Each number is 128 + 32 x the weight over its row's rms, rounded and kept within 0 to 255. Layers, rows and columns count from 0. Numbers have three digits each. The size before them is the row's rms in percent of the matrix's.

# layer 5 MLP up, 1792x448, rms 0.0531, rows 732-760, columns 112-223
108:175145076130116116187166104150129106113173134096109185132183201103119125110112153140127132198159140149143140148121099114139174157161112138139094183108141084154155116090130163135113134108196111122165164126091180133120149110107198109120120132151112061119095137115149092121134112155114103190121138146101121141090058138083129116057157132118
107:178108149118142122175159054142202108121170081155143133122151136149176153111183127143127104164109140131187199125076138096166125083112169154062113115153137147162143114165155102084052161139149113119153117058129122100192091154108106155134157083118131076096112125167158055190156156174095105086145132125132175118138126106132104130145144137097
114:184121116112128135138126133112142130113181172170116083175196172122167105075065046158105109117144074081136149105122127097034096160159147087118176091205162149097103090112162117148100205071167096100137104110165117133123097116083114117153132154143098107176140125128157149098051105116146118138093122125194108097156116091200166161173165111086
031:143071084072157140152112102092140118151153126090128110133139089166184174178102125117130101160091179134101157194121096104121194175126122106134109160133127131167154142134096075159130183094133098181185147145164144107163149177143209154103111178100103147140187137134119089157101168148128147090173096136118102125180094120132088150154070168118
095:135139087160156140125125165062177139139091087127177121131181125128055136075141130143135126112172204108114113135147113156146197137132160110128105171155165130195101078138122186099092093168187108120111051163117089133132093193114174130123118114157129161195110096122144129142103162142184147092141100131156117158132106167101124124094135121116
100:106077141144138105109106090159095168160159136168107140135100186200146160138173169102077140173144153133112122142064164114167123143192118118112084137121137102112111030151087130054127139135184083139102155108122121146100141193153099071115141117135152121122127130100125115165111139124123158113155117153120127153177086144147170122083088112108
099:181133168136088125125115126125163125123163076161136138112099111109074117175162051200071069135093087140096169107138157086139116126117113157142092114159124118081106128166151208179137171093148085125097188126185160128133136158081149105143093139135147095114152143135091175151160082139180117058098112180112143160131157122132105130078158146130
101:105110133101142082169179137126101152095084157119193137128130097118119181149157105170110107174109119147166119135151163095092172154101156093132151111119137148112163137145075145160159155138130135154072136089114119116107114137174129145051126145065128060175161189122099133206143120098136117095112134126089075120139046175079132129129132153153
112:166106153109147094128121141144125090176117234171102113132139168141153081110153090151141092154119062034179116142158140132150175117157172102098088072120092133111097140136142147171153130122140140106121120074151079098181094131179132118071093162131074073133135165132134116113083114112144143126102121146103104162098059129106076132141118107154
102:151140168066136109131076126102108148145129151139148137166095110150120148168146134047107165206155117101173103104107114126080107131077132147125112165143093155181107110138156120156097104119121102120132112159099197137096083124132126053177101087090139138160104126166090145145168151119159156082098080102121147121098109123125065156149174089172
097:172118079161146100100108094114107103189130157119068123118074086126171159154110121133105119149151072109163105126094102136147087101150173102150123156134093110130105130147162123128149120131124110147085178154104074105186137154094142104167128136174122130131128096150080093171066184160095124155147139102085122139096138132115122225146100148170
100:148151144156104161134155141147111062141120128104115137144099108212159117095151112067145128117175127106179110123144088144159116174130135102119139108137098131171170084120127100111128141028151076122097137165130147152209072131125111183142086146152160155127165108139115076129155089168140099131133127094104126090117164060103124125093058140120
098:143101101130145107137172127129155118126111154110111127094135102155083146124117094101146106127078146080079146146139199111181126122146095087132061167141133146065149105124155134094151113185126194141202132070181192149101087105099083150112097136175107127110182096166080105199140101191076184101156140113137172144170114125136134175142117121180
110:171148149164083146102108142148128130105155125140150158099158093154170234115081134172124169157118156120109137128162170113142108127148106116131179161144129180061170052131149149111184117126117164167157175114111156164115136169125100158081051127057154126120084163165117130135180165116092145144160118083165139182130080107140139181116131117167
092:154178156113114106149074116134182113109130140131168106135074072128125124100097123173147179089075129073101147145187133074124130129076118175134117083148117080128046103190122200136142146160120161163172164161063136133124165100160126105109111140091123111171113186191124183175127137125139081116089119097083125143138118177178117138097163117095
097:202060095152139130149086139067101156205163154175092124138167170164114158132089127170137133121138126114162126196192083139123097115131163083122112126126115124104125132177149127122147066101146103171126099073127078089067122113135132121122125119203080054153185151108177114177143157131123169167074116127093129127174109108150136131113173133135
107:158100092144130062070152074129122112110140156120114141130083182101095151160097111071094080175107084126086094168121205090119131169151109126070077177100121147142141104112129113149123121155106161152097173107129187072185182165177149141102123162051106140142208119179095120204080140102115144140156112128174149114151141173079101195141134067143
092:126159171113174180138159166092112114096123130166130181154125159111105167134153124115146163055114130117127136160128168057112103091053091182151083122177056082107184104175102140119164109127127155108131154145137163086115090129106083127136112141127123096102186175108131084143145174181170098129109121094150160141168185120114116143116145133174
106:113127106131099043188188085138151164140139113082178165075150110132143078167110135105043129084178139112160132134072148131127179156147145136144113107140156129141158120120128175132126104102131078111211107135173127064183106194075169129167140193145081073129142121149131151178048077119123178102047101085124118191170085107149103125138093090085
093:182111149095097152140151209075161110132129158156127145161145147122126123109155159071125119169091180084163098184115187147169106126124113090101147124188156108072111150172160143166200127144112130162098075128108141165182141108106147165139106123148113100112169199149120036124116128112170035186126124131137135170142081177113104162181114123167
101:131094122137090093138158178147159151172152153126037116116122127166211176130115151136092174184182158163137058128105111191164153168177145038090079131119084070153148141134142153197135167063147116122129119156108160169181131158150113096168125184163151089135131133095079048181117083090098150147146119169146078119113128100127066155153159083130
112:129091115117197074104067160161125080173157131128125126137148109141147190179149059051176164140175153146094149153188152124154165182083164148142115112119098169108166136146147049102094123165169121141158126124081117167138128175155090130129127138140127078162105167110135133127138169153131141155069111080088163170119158051121116123103149094188
091:118129114080143103164171097126211124143147131083138061168153140139160128136119132143145158178093097184128112139151171094092180132117150157103117157126145139096106087166130084098147115189120170144153074168156132122128170111121123109138117091093083103167143132191129109121098150147180147077090100060144148062128123124043038104062155154090
111:103158105128172134127117194163153135187169105110139153168141180172097145078098170131121145118120129200105135131126118111078125145153188104074155103098063145171133144136155122130084121115175115131118160109209122164189141161075170063154071132137132121142147166104110136164083154150092165157126117156131087083177131098092135127128136133120
105:159192156124066099127172056106166060125176110182151152202152208145154097112125150119093131103173131098153132159167138135131150124075137197103099117093122131110134133092147096161145120129138138112189181133060125132112144161138130087141095153128078123149155168167150136065090133150124138123111075092131092165159168131069136114152179150101
087:109145170199095168177121172105237162150162182148131124128067188113100153095108128200094170163115090163073132116130151035167068075136102115158151144136158126115132140127146123150198082126162077145157161107130140121119093173097176160101107085143126128153156208113154120160120181151137095139113101156085167072122104133116114129123160136111
098:131164098123152117076131151176119108155118109107110175101174105138152131106091150197134155163143162192176138140109168154141105197180073150138112138120150130149098150158128118139087056155177195181144094118166114159128103142138142127071156203073167149075155110137099115142156146112059075210060040131175148077094174126139156117141140132116
103:142142158082184152081099072130104094184172112162120148133130123158178156172184169136085035129081146087138107102052112137113114131039099104141175124135122181155147111204047164149161133165130108162088123138137084076152178169150143129143108138161148110170051127155144134151147128130167105201158105116069142117113125104170048125109092129133
096:130085076085120118084171088113146152144197075110107143128077146116096130155114134170098172081175174105111151181128107138189204123114085100185143129108061161158133122147151166124117099134208201114148178086122118098114102101083150129148155152094141106091203160131139090127111066184079110081117111088081052128142126106098134112134138113142
# layer 5 MLP down (transposed), 1792x448, rms 0.0484, rows 732-760, columns 112-223
106:120101142127096058114124087142140128200082186126060114168150122091119153053155143121109179117133118100190119143155101165151160068130143087066092136079096114128125114166142105125158069097147169169109100103133081112141125080126098117111136074109142133126114138186151100144101140099050094171098088081174121183099119122173138102143138094149
109:118131163079136110143170151098181152091148125103144123137122099122123214157102116145093154091148077123166228136168116171088101116129176094142064119147160120172106062158195122142129137119178132179164130139129154120105168109109117192115090138059145109087112162098156105070124111152124192125123165101125115110092103122116129179172143131106
110:170124135132173114103129196131060175119145127098153118170149141119070138136088152050160147122119099158127136174145107089162099169090139097149188176100097066071127089113143162142157169105113046123120221113136114178111142098161108139087136108058167112102137129099154123154118151162121109145143121197140036183162120123114097107093122131122
035:107126123156177135127166114136125131113084143060107139132120116161121107109093113100164141122112128136072115123166128145111119121111154180155076213162110166141104127074158160046162091147126151130095095124076131153142147160163126047135207133117109121109071101137106072082131113094121073162077175132099171164105154107133095120100176130087
099:133106158118169138185153188118121109212126072136081073163161147114147107185109158123103149080212126093125099143115130087106148153084109151100137154120107125098141125141120069130122141070113094116170126166109129169122125138116137153144155064098145138139128108151170141122097172134169098158109106095118155108167177050108158110125182134093
100:115056129114136153152159156158141134114171145123126091126145095169127104175159152170101094150150079154091142143106152112134096105102175131073097156123099153139153070162147157160185117138086180131055204107148072132094090101164082114141069119055092151185187111183100148183136167134121159148081205192064079167141098057133147113159103104081
100:134108131096156076159181148146166140117117137119159125185109173136137090102157139182140157131161219145154100150183094132095149112070133127094119095117151147144162133159130109087081117111158135116118144135153130146120063075106096119108184098137161185086188150135192149162120091135102095161142102167123171105146218135111123119105095155137
100:089111131167117110076115154141162120112109198098155144161063142055069161116110159176128116140160136163120132074166166103092159047169125128083110082150107107110149124100131164164151103189132109108154141126047090118136123162111120149076098112116122079128195123130123121073145143133138120121116130150111097076117183141135139137137125126100
109:135192151108137147104145112138129131153175089124180186121105073165113133097132152135195062211216121075137142092125108161146123112123105080124090111098138142149130164138113133099197134158086131142162097149078102146161143121168098150103179209139108116125148144117151067159133145142144153168177142140113096148136101091168156162126114160128
102:114174159112124154155058119105123175173114111168115125129168111189114100139150186165068174117151086119129109100172101144103087119132097181057188142121121179134121144168110132218111144102116170077094168104114162110102145090119093127101161063072143152136118089171157163135130097195122079126110056156165123092161098072156084152118119122115
100:111116110115150110113165126124149177190131151135136137147092186111119151087110097126144128121168127213076120143142144116129129165127098093132105106125137123099149114077139086097138125136171102112134140056146143188070129159146114117057109140101058129143140113167129147147109139100127108167080087111159149094107190146120097129157098134166
101:090107121166116104121142111058154128090130118090169118131043089131125141084124144141162136177164175169149134101131141167065136156163132139114143154142068115156150112100149147146140153070093140148115133136136091113129130137106040127127161107109114164075131099161102169109139126139133105133145131137122132125093180181179151146140150082133
096:171101163147135087148171144130200149148131160140112115090138165125157138061103110170110156144135151089133127134191164104153106142146085152158120162135115087157105147062091112102154078134116126098136090148134151134130139179174194126176147141117090140106147114183162080153053094116159071147133105091140131130124090157117158135145124105186
109:126166138138162141127110128191182096154110138137116077160111096123162072170173125164138131182166121155125118154116116161211095145120120123082118148184125121141134081033065132143091141162137106083152176098151137142127097134107107118105139144118152100068191115162177139056067133122179091138205125186087130152160153177154120154143149117127
092:126155104133117095155120099130114115100136098150146161133091046144098164106138153079099109120109097166144076125090118133105168120141145156161155188145163034158138110118136103066099108104135128106137163164144118173146148143127096137100142203126181092138059120176116085172169123160095164166099148134144189124114130109159154141096106128136
101:151119122154133137095083113095113093075123179107078149099160132180164145113068128181133074105085111123154110177195159143132089101125141088058078114062155125088062133112105102135157121160117116142177086111097119174170131125164117166071118110115121113100115129164158135122120137116153125107107136098140089100126110116132072162138129122074
107:183172144124181080072111042195162145162101082162129152158107163134139150144195076142150117130087115089121109111126151108134039115089085125158158138129087182090084143180123089161168097132090159151120187112168127106124082125142112095137161159063100130150143147117129133141105148150112073160180146171176105116110121173141132116144149127150
093:209101131098128152104177184117108126140136142168093109121155139146202110097122182147096103134143128090142187118158163115092102102086152133183112111160147105194090173124132103153181076115131070100137137123127108101141164187125166118170085130075107101119145095123120181140114110131139097215102099170046150143167142164120127138152137147151
099:138132149136145198086179098056140165109136122101192148115179116132144110230148046128091157148192118108074106146135129110134151125068180174168134118097108166149092120136138118114041123109088109078128072123151150129151144095049151118126142123166131118131143133078145113153121089159128149076129155137093141177144103109145092129059151120096
097:187114159121093117096160123106098110149167156161143181165167195115106165107085180108119072139186159140149140142155078109136105108120099159079117116133182247135129131161092157115077098133162091205102102145081133125124111130151123201101156117196111132122170165123146148148176131167074131172109150147149172122138119103140062142109119164145
100:137112118124146149113132182145143120154173155104140118111131094086158140081114111195142133115156125125160031142119146139123131085146162190106139099126102095127092092076173112145129139175126080074101119181137115127104141068137088144113143160196074102133113168068180119146108118139122153137090115120135078157111129143105122150149117178142
109:153103163109092120154159120150096049084143148139107145127167171098136108153197155169142107170122131140148118112151164139130114135075132087051119090112123147148137124196060101137137138133169127172115088133099158149103109096158159129095133127142161126107153100147122100108125122100141067146092066169106115125112125071096136145145103173164
092:141050125161108111123168153161133112130129139074124090136139127111145166138087097134177129081113132163157224153168092099125142143170147108132069092085112194159125150109101086108138117124130057166112183115168110201168115148197122179121114142050189133161163192118103179130122157167158148109114083170147140116133110128081149133142094154172
111:076123130113123129116146059078133110142105119108115135106121134191146133081131140133126214102149081179093143093147127111167124168162144208107150120203139080050120072142144099110117136083153111161086162103121115164095119090125121089172160122120125153136130171131126099197113126097101158136118124130115096194099103107150164069139198150145
102:117129104119110104117131136150072132152121112144139152162097194100115135154157090187150120093124128118143171092118156178057140140164191109089100121081114075150109191142118122119099114130154144108108117085171077103100100185104078120162177115116119108123053168142117162111152095146108102099160155129166090156129157131119182150130195144113
092:136130166162104065112144094128108060179090095168105150160159106154126127117115140110202121101081166113158122135155102164041194182100161102193158125145085145138208125136153082165084142096109092160099135093106141106172128123098120112123092198179110123165179071200066128090155117151136144132146147104040173177136153129116138108152166142167
096:115132131130159088144131142106177112093151151085141104076130072144150071101075105195105114155113156109100123127096143130108085120114133100125138113159099200230104156093160182121141151124160105142119138114140126103148093138087088112100130102097176185135164134197137143081113140049131130126137147192125125134129103121153068126137143167156
102:111135108150171158154139148168120143144113138147106212165134111124149076226165143158145144100066135095143074134162124145131124101160095112115164109164195152145136206151064159099172134126118143144084083116054107084097176158130092105058126120193140185140096104131073139105125100086138185114158170148079046115141097146138156119193119156105
104:134125131111133088144114137137066157110134134154178068095085173103130153151136134153111143135178189120074072055208160136169050135117105110083120102133149159167147179117151125154128113174102106161092124147100043097112115144102096114062112083137122134102118131069159149128172105161150199124081121103156127123085153126127148111123133150166